config.toml
n_layer = 9
d_model = 320
n_head = 5
n_kv_head = 5
head_dim = 64
d_mlp = 1280
vocab_size = 8192
activation = "squared_relu"
norm = "rmsnorm"
norm_place = "pre"
norm_eps = 1e-06
positions = "rope"
rope_base = 1020.0
rope_fraction = 0.5
qk_norm = true
attn_scale = 0.151
bias = "none"
tie_embeddings = false
parallel_block = false
extras = ["local attention windows", "shifted keys", "a norm inside the MLP", "value embeddings", "hashed n-gram embeddings", "a smear gate", "an embedding shortcut", "learned residual scales", "skips across layers", "capped logits"]
init = "normal"
init_std_qkv = 0.0374
init_std_o = 0.00882
init_std_up = 0.0374
init_std_down = 0.00441
init_out_by_depth = true
init_mimetic = 0.5
optimizer = "cautious_adamw"
lr = 0.00109
lr_mult_up = 0.819
beta1 = 0.9
beta2 = 0.98
lr_head = 0.00449
warmup_steps = 381
schedule = "wsd"
decay_fraction = 1.0
decay_shape = "linear"
final_lr_fraction = 0.1
batch_tokens = [32768, 65536, 131072]
seq_len = 2048
doc_mask = true
train_tokens = 556100000
steps = 8851
dataset = "wikipedia_en"
Each number is 500 + 50 x the weight over the matrix's rms, rounded and kept within 0 to 999. Layers, rows and columns count from 0. Numbers have three digits each.

# layer 4 MLP up, 1280x320, rms 0.0476, rows 407-493, columns 160-239
497582481436596540369507554524560570453480419534486487441506604440485547400541514439530563430496544532422618429571507437551514443447411476526469453519492419464486513524527518413472612583498524525570488487525487476552461443441514506521467415
463571535521465435440511505588503551459544473507532536558560598521408392483526475503449552506512484407481476502572517460508463543508385413583406544540514451527441560538532423554509458524552532553470531491414413465547502461485530484519629476
528600579424497478383434481486526501543526517585434501520496603478513503505507494480519559437451484518378545576485504473505459513533426460452530426535553426519437503511496460449460507444453473589547456465426448497493451448436600502532527583
463538483492578518463505507557580529515451454471495351533532572517511442504515478479516596452533483448548516503505480495630436371380475546524537542510460407537396588548412460487561582474559592489507468557455523500564588500517429457494576531
444522473517490473461473423503472549521452484539481496495423529486520487492479503531548614433516453521516520553494488554480558485512417318458445528487491472511584455505536549413508465505503535391484443477429535498438447436424443507481531521
431450493539575548542510429432504534535580408468494521558488425465545451559504581415472555544427536591492460382524532508527526443489438483462526488447560426564486555510567533506474600524507511568433439531489600540529463507493437552631499449
488541532474530514439468531538554453508502498561440533423506523474551531457447515444410650515512487523483462526546495505472545477542483507443514496493641540468484471508489540524467552547528401482561528484559477471488496462452520592536479506
457570441470550455501391542538543501487480484462471505529479492428505539447506571483383485549534455532554516471447474459529538508527474524523443514503600489587450619500479549379566625512525521404430470515429535420469529481470659499526601504
519569540448596532496537574539491497477466511483511442485489445538509513568474449516475551509476507440516601471505495489559539532535475373456498542507493490533506514543527486396592459500535443518457488502531503493513467514532425522546529513
448432576530506532505497533510549457458517454470539447462531519529522551584443498432414570484458398541392460510565481531510578530450498501554408558580545479490425485532437428449474495548520443471432526425566463470550515472420503572539561455
616429456455516554479494515463506511469492505485487478524468514403463448544472366472524545479414467510535433487510563468503509505542493523495420506529541459499524506516496551513503490470556447451574485536527493448414521546462487533553491495
458530561448513494515459488530480480471498507461502562427582602436459478587533509424461442420482495544579507440569464557544524508459569515505448417492494505494539474494471436461583567570427529557552528430486567573549588496450537598497510493
355531634472538411480299543527500531567510461476524512450543494525490384475545520543492473489588492431443509542576472613608414427386489499518625579568466545491565510451496582547502503563464496548463439516467522526480541507467470451511583514
528531534513604515496432524481449483471487483447485389526532504528506455423483442453544533432533477441457509546477473530567525472518484474495508581550509504528509512438582450557398617508484527469491473536465493471558475487436516637445455450
491470395453497404580525355494587467532493494460378399467438546529496520542466469498475511536492475578621550442484574493502437525554458571547509405586506396550489527522392484560501473553472476479436523555508481573526482530445494505503484532
548599426427559531477522466444459541424451417552486513463421486554519525483533516458546539424451461448457503472453511498530495548531478527458464366542522448501451459526484497453468538568462475522480424527534562552501505484432490481514513426
542582380502545516515468481463478540539509403532490475522447513505518425492476572380542470505471414476503518549532504492568664526505504497592552436585527535503483592463484502535508484483566608480492520541453509511542492439437502532589547553
403491502558520557513478463568471515541308425477495433468519576478547477483528528607455489525433497463500597451574504598503455501510564487451551512521557539509399552506559506541521584571519476480434509529439545591474606511535511474478392500
540524564544444461477455492533586506509507502562474417552513598463536426541520438516524556447510473489539440480512461538628495412472475440538473500549549508527544499552384519541544490454567398454472582483462523540499511513400459504533449507
485547586458554463449497561516536522516518472512561472560498489486514442566499504527485491448485501497501508464573521468473420411522405506477525507441586516507533474505508505506435550517577486515506446515509520477574507481551453440509534467
425537484462479418576542435472545505498466488527454534504584495534500466501523476501506487465539498512518498492458489505410471472535507454506507530515492511477597525483404481444662563505530474543410476462397539480480450438538520505503556460
516448462499511489514472383484555537458524560483456459414498531549541491445435530540377604489439480513421506464479576483514438555550504564533468491603419479532590474464454545484518575610448562513532500555539568450470453346471496489538418456
556454546465544522531485495439493524442539540535416323542473554440518516535482552461577496515486541533576513449499569488476461491582454484544542416583598444507424466509425469527484487530607506582506458489533480561450528466497520501519466568
480607609445506577493485509550544435404477557496517400452521549519441507512542458432465528491577473422474546515538555529437512450574429505476533508428500472473455614450508444384533505529521515505480602491454455543374496493504415580502539484
464486431538521486536513560436546547528467527535496487520506671530534410471511500432478488438647451550549530509515484494430433439507537562481485482500632502524473509574506462491635510521505470477564446503457565521509530370568536504480508514
468514576433484513478454496486518460427508529530546507403462489533459446483503470495482559546484520526473458531617638527533544485470389477402580431573483363597535475412530470547455523546435559518451462554539518514578567464578560576542503501
546542491502570549462495552506529597459523499564553484506496528389378430571563444477501511456444418555500476540578557516612451457518503520512540521537437402498353534508447402577402516497500475501433524467555504532547518519494478554508463479
523544483444473534439471508574514536515399436515507507430522474424458548578525505479513564511477439436484352554529507545610438518445423545557527532547522413530471490544535564495531519484499495466542481468458477408504511478478554532493457483
467452493464507395381511406493556357537466499476417446442439602509535516497524499576426533524513471578445552467481544474498480432391528471544529550485490522559474560537615513479548540463514492422451550451522527556476471433590495534385470482
541591427479525532486521439466525421572513495535478377539450483601474524494505578522486452482496426467529461481547484398540454514497488488512591533593500414536446534539558448489467555543509473425497553584508490564533600459439576431472542487
496432574541589539449521439481489369479494534550547445455522602546416463573395501537583457469457490534478560506472469442443477546485483471475531475583633545537452483468580532560605533523537523426564512541514546517565451475481472469519558530
564454552449511544429472451536476547607469523489505506506425508572390430495540588539486568509620479596482585548509534479423476438551408485546472506554509518453509536529465427603560465507467608471442470492527546503522405452407513546548560515
587487524574527577479535581496539451611545475406532433620421586563473478497577427490478511561440492523439494505479594478492508525460470448467582418499439532491457496505451505602496500482506470516416448508495514590513525419441391524503633558
494505414521531478455452471599450467549455554427499523416535551433414593464521499379565459487552428538522631493498562450471551469538479442524520556503555522548538524552501485494520489578458518442528513479456602436483572477486556529509500525
547544457473499476443488448513473521584549503575459549505445541537506506472423552463577500494482437551466579526464459532475541380487425430627490495545571461485505581543525489434449442474414586477453475533463487479452577542468448522532434418
517473494482543422496475471435591477504544499502432482636494534516444561514518664468539490512510483490548462419471497450488493572609526498409450444550574493591483551479539515488443495548583577501520533554505481584477570493462449478538531556
405496554450515515494502466531503435490546485475510490477479496572484483468435522499488499468420299568449471574544464486442579498491391532494462538554540404505542495490519473466461529483578587403460462508440495462438480377421497544538412416
478544513571501560501427498596450458524409430519550566511545498482483485471503488457467530604562497581474508551538513493451498545444461541469547567549494449568541535509536546527458556527459610564511525516534540575571482507546516505541492504
560462538471500464554466519536539507572519483491545521460480564536424360514507512511403535473528503571503529475492574543423500370478419460527456559529601411540443459579524417610434606599553446461446608523477509557479593391536425622465601467
492529466451500486337462509508488550488451510531559502414491490495446443559435468501555504476518527510455445547519484484501550491509480508567483513511519480593460487488471580460556438516517544445454573433511585550472573594500498595513566519
501461440569511517540466411518520427478485559485434487423401444463527477412531500405518515471498499557428435543501582365486494503515458531451508486528601512627436528496501582539421564614506490464473560427488511533446442497431461493479477447
537397423460538508586481586512586522395519544495468450546449535451410557523490474389491492585469485558566511485551529466509500516538521468621426434499594486544477489442512476512438488484539538530472487475510548523437491553509519505449505512
600519457524484500514500527537498506528471533585571522493441464483499569466447440473512541516463468499543527503539521502506496469476501565525611440480498475498458502477518517483500525536518560488553559504542467530469517503378497555478572419
476534534477568397357473407466494544555466469475559455530448527608448480463567554503567491361511445573484491503503551468491540463490453509522473432486572393563403532476515463469533524500494608587594613525508458490544460410463555529472459494
513502421528557491516464488519528413441527433534505418465469466550578481505456514474503451571601441478517472514539455538551594492517472434566515529612458481527494527478480599611438490540514501412494492627507517493535546496387534453527470578
463474526496399470438413471584449473515600488462517642517403526553376456547499513469498485532509521503433421461557577577514420497524465495524519476594526473523474430485481462509396523529475548421504478564580458553441476476445507537477575509
501537520435496528498352413496514519478558454533508580568453473476425414430519534471529458440553505472447562574516411602354535455444514465561467595657575437515501436515578505531523578487566518457507484583480501474466497485547446510497532475
464487516550510530527441537522518469450443521397501498467428529521461469451578561513500547480487540537454552474460465557462491468477436460459410556536559523534485509445545531474543593569444543474507445566382524616487477430570408527484476529
524507516515486431431495505538514536546468524539402502560579492524503513393447478438469467494508460397497530536493568537459445568554475511463485538524569459564441503533518534404507529449493447562489490520488449620504499445410494524632485427
554589524558466540460491517540487432455462342512408445503502501511465459439491502480474535472543493476521465448606437607586591453439489484549475533546538523556493470452501487507397455508486486524429557495510525559446468463561464539526551492
565519518503648486517498482526463601452446493454523424442572640469565497465520482523634604448473528558541537499437485471570453436525456465446486501453581490587478557568559498522556561454574496550473422642503514455490446479507423598416456510
416523459554456553545475528558538549528439472525545516472459622506485521483421552444559452573571375533507569445480494464448569404499461395392504411556503531501418520520467554437503453546487445512519563469434545513396502436474477548494640550
537450442488544443534513495544470628375493497435518497552531546534528495527502462492508545557522492519395442560580480495489515523614477521439566352517513435517480443384501455421557531513449501501448441519544557525492635544491567521550532396
533426514583614498547387450497457497554455497528455364469461476457448482511455532400571467521541532586458616445556574538428547548534510479550474449482517445622501514549483488494491455470550562437475585478515464521471584533491507565489492534
481430477448525483485537431526570450542469479489534516397430518426488518513582581469555574510610442535510465494527552454542463558451511498490530460479509474507406502523529473467566458427555481442467517527516459428474474499420560500608485486
562528478541508453483482508491453466448537522452512498504520587591531494549551503555487465457562434532541487449616536625518516405381464495470456512546484511609484545413455511482530562504493473559477548440477537616409460376436498524570531544
528505499381516497545465495497519524442477514404485533462396547528472464500453552528531520516480541436524429497456489474442582520527508425427497503439463487493486513489498477418537575548605586536511500625397546499362590503505505558457444515
434570512466501509514462545512450510548576422654482406555507502462418473549470577538491528557439468475398511450538463466507579555486530467486402483569549456519442506667413489494512492503503462534577406568486532567464551484481492527531525483
450494553525597425456468450575499461455453484471513512475489529495501477443421518459535533426530477500522587428538502587514546471530506444497550503462561547552559489467560515494626542486482493490540464459517568524523535385523535539464472510
459489488455595503546531536563454483444613517530551421404482525487566469582437412446453498573535477450551545541550506486552526525479477499511448477543481492567479426519455524451622504587470557505458536517546445575459597511394490517473460414
526435494562518541532574488599577467460468491549456402556496505478529449532483569536527565455472387497564542507557515490478470486555481468482429470460429489521460511507429484534437500487542450544558502586498459530429421464491521537559498459
423474567482530500459485480571497575391415469470479514533509486496546514481635477489584512475581558475520505524461516561570491464430452494511468498543489525491432510410479593494452548542533484486467596506529488607540442556547422482493588576
494432584454448561532501563490466434413474509464500523528565487595583474481510416533487534440452452525486493511532505578438556558558491551516508534596566476496552480436467531452561575501471541412519472478474541471409489506549535471526613524
500555554446497580561551496503538559497522426526494461443489506543506515478495488491442483520445562493548492576453494479519510525557579510530466527506444473540475528538490428498550483491507559559531423587436489440485537547531473504474469469
486544493548593350481462421520533553549512453476538569559493538527374446448642520541509478542519491438400517472466509492553536419339488463506520494581496532529482501438625355502474496526512500484507455448543564510540549532438553539474489569
549558504383465380568439408569473543482491565517416407604573524423480504564494497553461557486544455513577548580576555518473575393514498565490502531524500425496500471532572585518564543589528442481483422472531567535447505420501436560503459409
581472483511555549394430396494561493450463449499390486540468540596430418508590445500474487405534474534459513458622499512475423499514496438505509523523460400596453419415496428537488546523525467525512420583511542616454576504531562439460467492
524445465478576575455553372459561483455514517431387566505498508563464516480503532495492464595553498533489422474444518508479509452557497504495548424541564430521471476419566493527554574478521569564555539637531509503543478424498487491498491477
462445494405525597508480416529492554557535477388455459525528553500536550474576489606382506505529537522594591410612588493438425496517503582563511470529618469490468616506489570432541550557439503549432427553467496551451549502469483464518512524
529521456417554508509492427473516448419519525484500507518452477481573475497479464359591427480488443530534510549559508480487526437549492528483481524597655531532557489528457527521418474468551528463520420530482597542455455541458532533420513483
543443431588436560501469490475542512494537528549496482480529497540543492465544461490438519553574488460521435428511561561467509522467576567546509465543557507519489469517431535406501534574484549473379499509462495667402566498396585542462474545
513406482444527592436513556466560523447385391421501481468556526514569504448538487444425587532467498542438510550559485408536437539437531496428524526535540299538438490456465544500488594500501505467523428522488473441505493458528508542542517470
496541511424471416472437456514480463488468507436510530580508551488459470480550457425554516484506506553487475517443549532542436562464507487469498527548515540476513499447508608624559596540489450411527463561501551442536554477525416460454412464
509494533495530422472518507469585422529473528532469430450584573499479436454487480512476601482563448521471453476504481568468586480457440554444468498512507529534529649490490597559574476427524426507469485459485513525469531470410479605519544471
444505535427528493470432449453435443386478539495498542476534673526501433470532444557409529515482453547545490507496584525526433513498481527517564454523544472554487434460567435519573587522485468491500491541526479583561526429610482520480422492
506445488507490477597516433502464520410415532479469582560574516442580534455494498467550549491502476489515655468510482599540472552508517525454475588609522526663557562537453437474542542516549519561534613475448534607460470473563465547514422527
564508660439561420425418514468469464493476473563494493505563581517414497462525461468496533385442474569489433602487523475454462478561391513516506529541581529659470477532563536482519513513508430426569495531537606452548483512535535464482567515
580492588490543440422466442507403526514487459464470539573524502450460508452465580449464475518552521437511439534520524490450543541577522479482530485501582519540531489465571648421501441473530556362471467513590574436554479427538532515551427545
437564640453561436390501462571528383478567418512492569470445606548464519430490531559533547493420510535513491510506524542483590540448503509597452443470504457605463508484616479484570510543500608488549531636520625481463460422505560512536512588
380490433553477515431492486607547558462463443483469497555460457581472510513429465524476524577528488463601511436528491613487401494458509542492569456607464435529516531578462535438512544488582471365417477515519501552552458520501481444549580510
599480450492570400545525490512477545508495489536479520457475475459579537512478483412513477505476499550411536565460576475500465482431506419544497521471490452542463524549571462468477522493422569498480575492486539447430416544515528494530444447
618578489543494475552518481497459516508461533525384490509518525390622471544587515448503596459464501491501565500464493512470564455535533474610500553506456461542453525478507472467505460514482538497386539505439565486514606515486456457523557495
547502553510514424441494455526491587488569489475525464533455509590490501485567417464544589474552426525539565505582489510564521397512493441449477374445536448476480465543482499444531521523426514509488533453487542580473487448448508608457514444
437614572504516484543453424546513479573552531544441474493519548506501508497516553493468529504498505538503550538492555460469575473494496480430456489578533540547546527535479539522511597556513509505462424534456497499511455487579512483559569450
535512482460456430443490536584537583470475504524495520485468520548461516457569545457474596510552455552444525371633488541510504454565483457548520459543465474475525521546523503410452459460543539467458474454463519466433489452470563577521463433
490446503511482522502466470507477517466489523453514473583613507519504421536456586427489457553455487451527488488568583538525423531502535531440498576517463521526501522500411523512562600514601550483486570466442515503473514451480568449561538510
550623573429477399513531464644573523442611573553366544461385564493383451488534525539502496511495555438422557438600565466512488484536531393394537543541555449486504485447584460461465616574476448534474460636449539464553470465509431507490484414
# layer 4 MLP down (transposed), 1280x320, rms 0.0529, rows 407-492, columns 160-239
577433436503503502509545520401523529499556468502538527435415525412506456468524546561488444641396534508459501485545500504443574603556473559371505564511493469515423464441527403527476507544432435463494394483508518484548507509645497384492444468
406468523501438461501446486442483580477510519524486534558556529523497539498505460478466515494464450546425490474453471469482477532516453526593502487352569413447492557461605497548519622379488522510477545453489472445581409513619458440514457355
535523508483517514511525422473512526531508468510494431579489505453494527559451544489445349552537602559464540509549462513519436507471419582548580385559460574470501482618539426469480376504462453452501479521555436526434519475560507549479513434
436604526436461533539561539478468559470397509466534452420468468433592525524525490509527539450485522496520464511439506454483404525539518474645523588439519490463516570460516449411590469441479589472625439451523549468497447536473585430536497443
455440539569553560619440608395561491527505486509381491534497479517455487570522511449477533483523576476506545463501562431542539447530496416480529590528424504492448532510437489543486522479397497572439523483614496512564508511510404467600503497
430487542529496518487491457446445444394477471545497456515472504510536550461465377454515480522437470531497510552432430533483471483460510482573476400544538476591499510405481555490572455448531530546570511447573510582494431444565502416482492489
465614555458435413519428442667517434553453535514515412472521561493531564448453524504464526404512511504508573519483567549421487512429491465462450553538559563396391551578559489572469520492505398520489523508487508560549508566472519562539524467
542483419494462448538426428414462529548431564487473509499530484516507515499442589477526435473645530533458536548499481476453556567507568535602530469530584493432516559545482570532507578479491502453513459575558487489491432549434613466433450467
546542478493477523478457568529481527556436556497594405507430479483534488554500583491427498497517532475447462481567484493499464479474522544516535456499518486536557521538477504565498441474518537477472493529502537510423527590570472490530535495
545472554551443486559550458449533506577548414489578486414491483516452519598566481567386515541490467513459435466537488566458538474497543543528468563437440475445491562552496475519447426525585459537444493487489519505498490491504547452410460405
415442518496470447550496538472442415516479572509486450552473553575567549471517507455498561441564491484470567536413523520454425452477552540569490526511650507562509539481482504498521450537493593431434505464484495499503516466565524387514570516
530405561523442475521478489504396482546442379586468613446448578515512515531524445497469427523394595566486369568544464542466433538462577499425434420496454610377454501560472465446587500511440547531515443443510531562517439502470544444461484469
460491489457426558504589483537476501531469533577394487488441490586439442549470491558501562492448542554525518509430478574556501508544452460425442516469479402471565412509440440485508467571526454532520632577535551409514501464509477538538507554
544491411548568500423424439502462513505462465534444505467505494499518484481376430547474476531464448523433523562410404477490502531445479482488561512465484536460496518518521456542440585421524463440511411428515520531597406378549486552461491463
452493474463583569520472448532594489488507454544490566495448500514541576415531561506636513551444421477504534491569461500500535577451494564537441546499528513551457505450500515484406483475449466560533549456532551474555456569545412399491451473
497446428498399459493501407503460472444510441483528516445448507527495474516509481571450483652473552468483513552570505495414525476495438510481451573566522480469502496521561525559467484456488391535494497522456518535480437458622477447506458536
645414506374463490551506501585422500469420486505466477379502570431502473507489503549512456467456400601531556514547472538502518583499568533496487412523504506512510498455500572507478472476571468442490555445567473477554502529598448430487442462
465477434588545527449575540531525563519474538438548538503497534543424549482558516537397477548424532548537397469503595496487404564425558495486547460515456560425503453511442463457487468533458602480498602450407396518573589539564499523536540464
439540519546539510480533471530512578535490480446577556538571517435520503534510519454485437507488566476448545493533532517494531557517574496540561453376520432589444531487560474430528551591447503511458479673549496395556559587599521547512536453
533454498490504549582470514554517411447427490640496545414411460532484476468553587550583500511498459559404547552546497585527397465470542446455511520528454543473470482500451488490504545563464522500480525455471474511497474485403501527496489549
450435516586555475595457496538386457495505446500547475446459522529498514454495591439504526465549471431485586545524557477538577443533537499514465447434562559558418469546513558537495527515477496434576472587497567539512504583544538492462476512
587546483429492497500562457542474495477488511612479415525452520475481504543519448462563438476592425490454501577524398415509528468407445516471591563538571483502425498447599500577510538513489483547480532541519494553477481525515483513446475492
477496527424524539545446516507422526485597466537543470523456526438500446389564527578524511527578485504540542524520577505439506472516435525447518498491535536467530508517463460510481502520467537495525548479499416467467451454492490389450511540
501532621563520574500611640501419519432439446600554511594486551510487499440470497417413427391543433458506481517522520426493484491415532527583456494464477453558436459459567525387521452487561448521624497418572516461553481512531364550383498520
437596464450471447607506563438508532618515592464564433486467482551452495510495563572453411491583432458564507476415471534421524474456436514558492553586435511447607517513508506584464434474530413547500525439483482500549539498548418439545434484
584531472486471592507525534505451475461517492483445458388531485519565589489608396495473391448530591582499464502493460489488545518504529497560452516387455394519508543519470452571525480479529482503522506452525538529446466479495513502416502455
464495370510530450523480480454340493447502525599476572499466525564519478443432539484542495435555591571447540515469538482478531464518531502552484414501479540460460417467544478481505492524421565511466511443442541531473582503524463440519516531
501506499448511534558488535519537457506497588530491526571476460559515469430527501482514500508515475530523496501511529553491375551576410518465508510418545558530492521557459486509552510461503528461539499569581468475399436530458517480494380555
467572482529537525464514533486560511511582481366543487423490537550603500492518430573471489424562399408474522530466592464387451495439531547613437537469500631520557570544455464506466522489559563627529557581498431541395564530545539568459444435
624548468428465408541520564537555591534588507597492431546459409570528552496539545482461459562556533473502466532571445527433446399585498530435506520396552539484482563458500484439463512521387442485451479529518448442475513490525420552552477547
512469538549572507431506558509414508531547558497534480531440569511439477492435548527481502401477520538457372477551424486488637530502582510499506443525504417552532449505480495491605429529553536498554452534437489461495571508554505501464521530
498553462544504470468525530552416540551452488459541453421530483422508524484518462607597505584592477550514433370480488515430460485599406474469502497502542493438460568425484473535670520495523510461458414514440560527523487666460469497427506562
496553531522469453450459495444478527538516506423511520495506522589550560469583514609554584455546480589511580514535529503483505539511487497463563564536455520456476467523498512511466560537437454525455438450533500474461479455456479509548540563
492534418427472486569395504500495466513469598463526503442514439467451581461504505439585442429569502516469426498489440402502589461462484530571563564450512473480527423495525560529571586483457523535542486581500485458499472470501464467535568444
534503503484573525547486555507505518453509449410493455478535534532339480489530515571406401436460490481441425469543462427525440537476473481532546447434504475557381481446527458455565450492440555473470410486543459399534518435516520510535581534
548561452460512537575561507468413565502463533532588450428472471499524502420509462533433531489482533529468575564466472546464454430448463499474392492477508509529468507501445473570438547454487513530549497497506469382488520527426479464496412526
562665412552516443483511488568463492567513542513548426500401488549436498420460431472536538487588509521436436564613454508406634588550527474524536502498457449427434493502529393575530498536499497519533537496511464512501538458494546554565475533
558629556496411451519515555460497491475529520527498436455486481530492618516562541542513529551501540560468471383492461487513540430523451454462462495457574519429455499520395431610530512470523482414504479444516471488472426483411477473447557470
471501446474519492499522550476549562512510506466556499542377507526602462449540508460531472576411515549450523504511424454450464508493538570446550527506439412543443522521550485493442535578462469517486389516491559497495438596556514442486469463
594508463441545438527511517468506587460490564537495386608482467512496466565467626515542446482624450473456546509492564475434469478561487473543527491521516456549487555521528539526523459527543466560431467490507514532474519543489474455529556571
473571499496464566543424590501484536516527511524547423482556405592537474427517555470555526377520531548524500478480498502548492543512493523545546508561487566452578491491552501599525512551494586539648561443528554607557568493490371607568555534
532524600521558511487535503508522516483545513520549388516442489429488480466521469550459508600510516488518506552585557496494450412507508529511469450573508487563421503504488501571364422465512580515463568535497488467474520544581469454427424601
475525509525404477420482463513497480440484550479404506490540538434552408505437492491366441492493520542502436435474488495554488481514610431587475532527474542397573481466530464486469475555504442494469487523517498582424527404575507518405519536
471469582528558493504513497479509509526501582455464493463504503503502443552442538551468513564456517518506550489489465485528523417565532555473466484508422557533471465430449489464579532473589534471361472532568502494559473591486511537421489521
499569484438484500483588583482461450544363405478558537545571542482551452475463435571512506499503435553531470568587503572449458499576489522526530495470428401461435566380507473479435479471456605455561540503481576502431546550502439521539534383
566455523414545573518479495545489513590588556617562520567366486479439540548584547445483546514407496543499451418542579564509492497449470409491489495500593404507444533417458399454434472518537532608449497607569522526450574469496482586616542424
589455488515595506445570588420508497480400489530553526526537423466594461501491472502476516478500491498396446489575465502552380441531521476436428428449467490481546568583424517536549397494479515495444548508426473568519595519427529552491496483
511473457512573479501426536485426599421491414463584510520442584480507456452464507603519443495542460481466483545531574514533472496579536571472676398547528497536428477519497531446484452528509513520491529452418426545563502458486549512515499466
439483506513476448448454509472526505595484507607465520575460437512423447507503580486583483572488530574584558446534457534403535436460509527467607492493459471596461555486505579495443555505535506600463547469531391510490510552405494436528447497
697492513559525449567505443437435360474457490503488554406552420510576540528483606474509515603499445472561483468426539509495532364497497489456481564651498607557570518376521445550393428544522523519514431498591486549398578587514500405499648545
454493578490579491459478586499520508516529494506487469635540466429519468538560535403528453430554485508437523502578545510642442474522591566581525421526511456517553460503520441487475406575537545509546523512494503383481534479482508565570545508
441561591569450544510472496545489502584511478500578510527548480478497466564506586532505470562619488450479566457503490514519492514503417463521533468487467475395568557522550575520484483559522474562445548505456557494493507522524432513604531499
475581534493590549501633603645517496577480473569496416512533421424494479577522578408490560420565452429511501586634493455487451463524504570464472513564481601269575482446441491401532450437638606477460540536595662464544559567549429556452637533
433603452524495459467443430517406536477483477470560518507510492495504466520530552505606587543507499513480525541566523555433493493517468518511612498550554415471418532456590394546530428509481520564423537447451519512578516573464547553472518587
476472452586470564473505555647570474496538420465486545603471446426479558526555554467435445455611434470563553534520600481542515510537606458410552489431520486538494488502526506391497505440472529490514425524472469492467516490511487559545526484
413511580449512527420467435484513435461515580568515477445480541594479521441474424448588536511543525575412478559526480579466446490484477476447490490531491558510509511444469507472468460512493547518559494467442532504414522408468534535550490546
391539584491534479421540510580476496455475434494495432572440508527509494528496411539534450451471431428565534454515503524535489498442452412509513537514502474551540506446507546523526479530595487483587501504487438503510546478556478546500480533
535405423422521452561503507428581518517499492554456503425480462407437503520547648405500534531476548494524469506520579487458474413529554580574558509485494549564470427458630623425526427536522527454503513510428420564408472563595572492570582382
583492523492543461507506578495418475540476483532543532397512490393545486445498502514503558478543518513521486524464503590496417559484431521490464480502575588523498498438476539473565492452412510429530540494550487503475401462532449537597533528
523516455516500477528585486620467371509426530539520439459461459486559443602429404556504438525441499454508518610548412491580553478438506468468459475478487560520562486523385591488491510461560499489464505483605452553513528553511532490496476502
381490520510462451494558465487415466525429494462488516530498496593477489477461457432475541538463483556498523458502503561468481495439553485439515522468574428567573551447471476500562562501526415416434577516536592481496545488513488450569513513
532473525532465540415466516537508464525416525517420513411546476425510487565555501485412488567520550572500491522453494520549444533570530453652482562500393463387451479488393543533453412592474480540476536536555378497474429468441449399545565481
526508495399418527520612573413497499467570503468469523470496493498527528543488516511454460442478485549509498460440384508553496617617616524505528483490513516448520513501434512470466443432504539469543538480613434467521565478400516480499512539
483472475540492460414444519521483560508487489541598533611604572514553453503489418578610474467502431562477458458523526499494406499419404592421539453422495456562466470457475515442516567513486469428404558497520556522534514515488481490575504386
495463502538588465523464395451488497598463494563485469460513395553505549567437526516572582484514475473491441437510438527503524531571531549534433557480496505566523510466438512582566562514457444505436472446462486452398407458514463461483542586
509542524468551424610529424489441462473546418444472476466450505482513555458495462523475532545521515501535478508494489511401566470566571482538486447445460473412455483462519511487633556484520519457493493498472503460485534429460369474521514485
513469575559473497506489504476561428494370503513613457503462368523437404540493532531503445501478486556437418465460486594434468505425481495468496592421505475440474513551567545437500533465554533538527503464488432474525493557558558558466484390
600497572506496553459560567512493503507451507578567546579612532439465495552428544488556461569454512576582474493529490530477347447488439526426557471446482527481477584466581503436449500474489478477559437465451513460547438503500482542542458478
502543504518546464577473552479443594494510505647594463425478482430488585449545599530472463488546511513622465521536509455516501465569400429507483432420584516385357529589475478421493484514478600525458557404474469474541414568477608469600501507
569532470521553452541515558515472496526509506525557474467513513525456561435520495618520504563525432496515504415449482519487524489446407568439505428533445531519471461570509453450482597488524547563562465470491656574364567477475477494607523519
472386598523506560465430517450500464535483468472547565531604435509548561522515517527496526544494473428445383514446512501492493582425572483479497488499496446535573444498585466518477486558444460497461484472497471481585470497505481493482427488
528513531483419457583438437509514551467541459517492461468487474504505549499547503416495525563534465433541516486445498515523518517577509507451421499534534481519531469495517379463581434431513510510506499466496519568428412546546546455480559544
513567507485563466534537524482563443549464556479409491535485532410560586498526537461524498457431456629532424567531500537507458403470582450434465560594422535497514501434521496524547457469462558531374418471508474497437515488475514452494406498
492446512483423533495480493488527477541568476422480506494484434457540465520487519558494382522492494483564517507584547474447529477414511558573640557485579526558543569525538560487451510418532494516428486567439505536494609522458504436544402454
535633562435488487603488581578462449469453436577470518471481469484431560558505506431587461452488492560525517535538455435460496525543594493529449478478444391511508490466518486531466486504513490429590492469428528497567472455545442499547445534
599522547425454475483501576487434511491441499642524549535520447466404537511530482487446542478492467514487540515560490464506595528472410535553499477557493462482494516489542523450426526509573473456500469517495382511420581470465461497501501479
485535515457471460523468504506442546476472519537522476484469511518475687516579427495500595514498606575513465524480548561407579568563532451499532578450498522565441474553542505434523549513505470473587390474480566497480531566480452435400396537
489556536616446465487441358535410543444584451489546509614473443527560494518588592586433513516463402481586461649536560475489503529517581460515428537531532614557516512594531544459390529493461423583483534502590502446457473586595413389537472497
538486479528475497505537578506477546503515451504485487485533512559533467500608500351500514513395522442464530469496450556378541476612610544521454464354426494511450331598535467515584634436516528551461487516589488545471508465499483476355408458
462415510509515578469492523529386476497475453548526470526488483451420520468524412520470482561546430424573537527483471494571462463461531537490627468500441457509540541458484445446386467443476577507548517537557471494514535456505379487568487492
454553509543445494400497566482457518475470520529473565400516555477543444496473433493445474545508514569588487468459480539456548478508538509456498520486463527415520502451410506552531448505496537451509489427529547557484504542451441531557521551
560511496510456456406542492510448575565581373388499512588493574455519497541587495547480523491516450537468547464462580556502560520537418506432569455549473404556424507502534521474476416410487402478573569544403536448469599497564532462401553513
471397465549481494452560551551457475498427520505475569551507557426461559427533533490476447497532498426551393512476484580532420516449570423539560521476427467546510475530533497433549495503527539613477549573403510509492556541457569479454522592
486474488464528455551525547401515546515478576498422518506533497547537591461577528521441497510480398560472501545282484423500478471525522530442521482495486491514456526586519533568485430497502584565422456481533483461528521536436512468488451565
532545518507454487492556491576452537555513587446491460570453464520569556444507558515468509532529546480504522545573481516443475438436583473426558455429562476450464556488470452442413540479496534634461501392459520439574531524443493566506548574
564521537396415487498507518523479535562519496539561508466533502590468605505608546526380514508428505634474600454515479523533455500474363522475390534570450458455477482556520447540500568522447527477521432493475440472464490494484500476484497546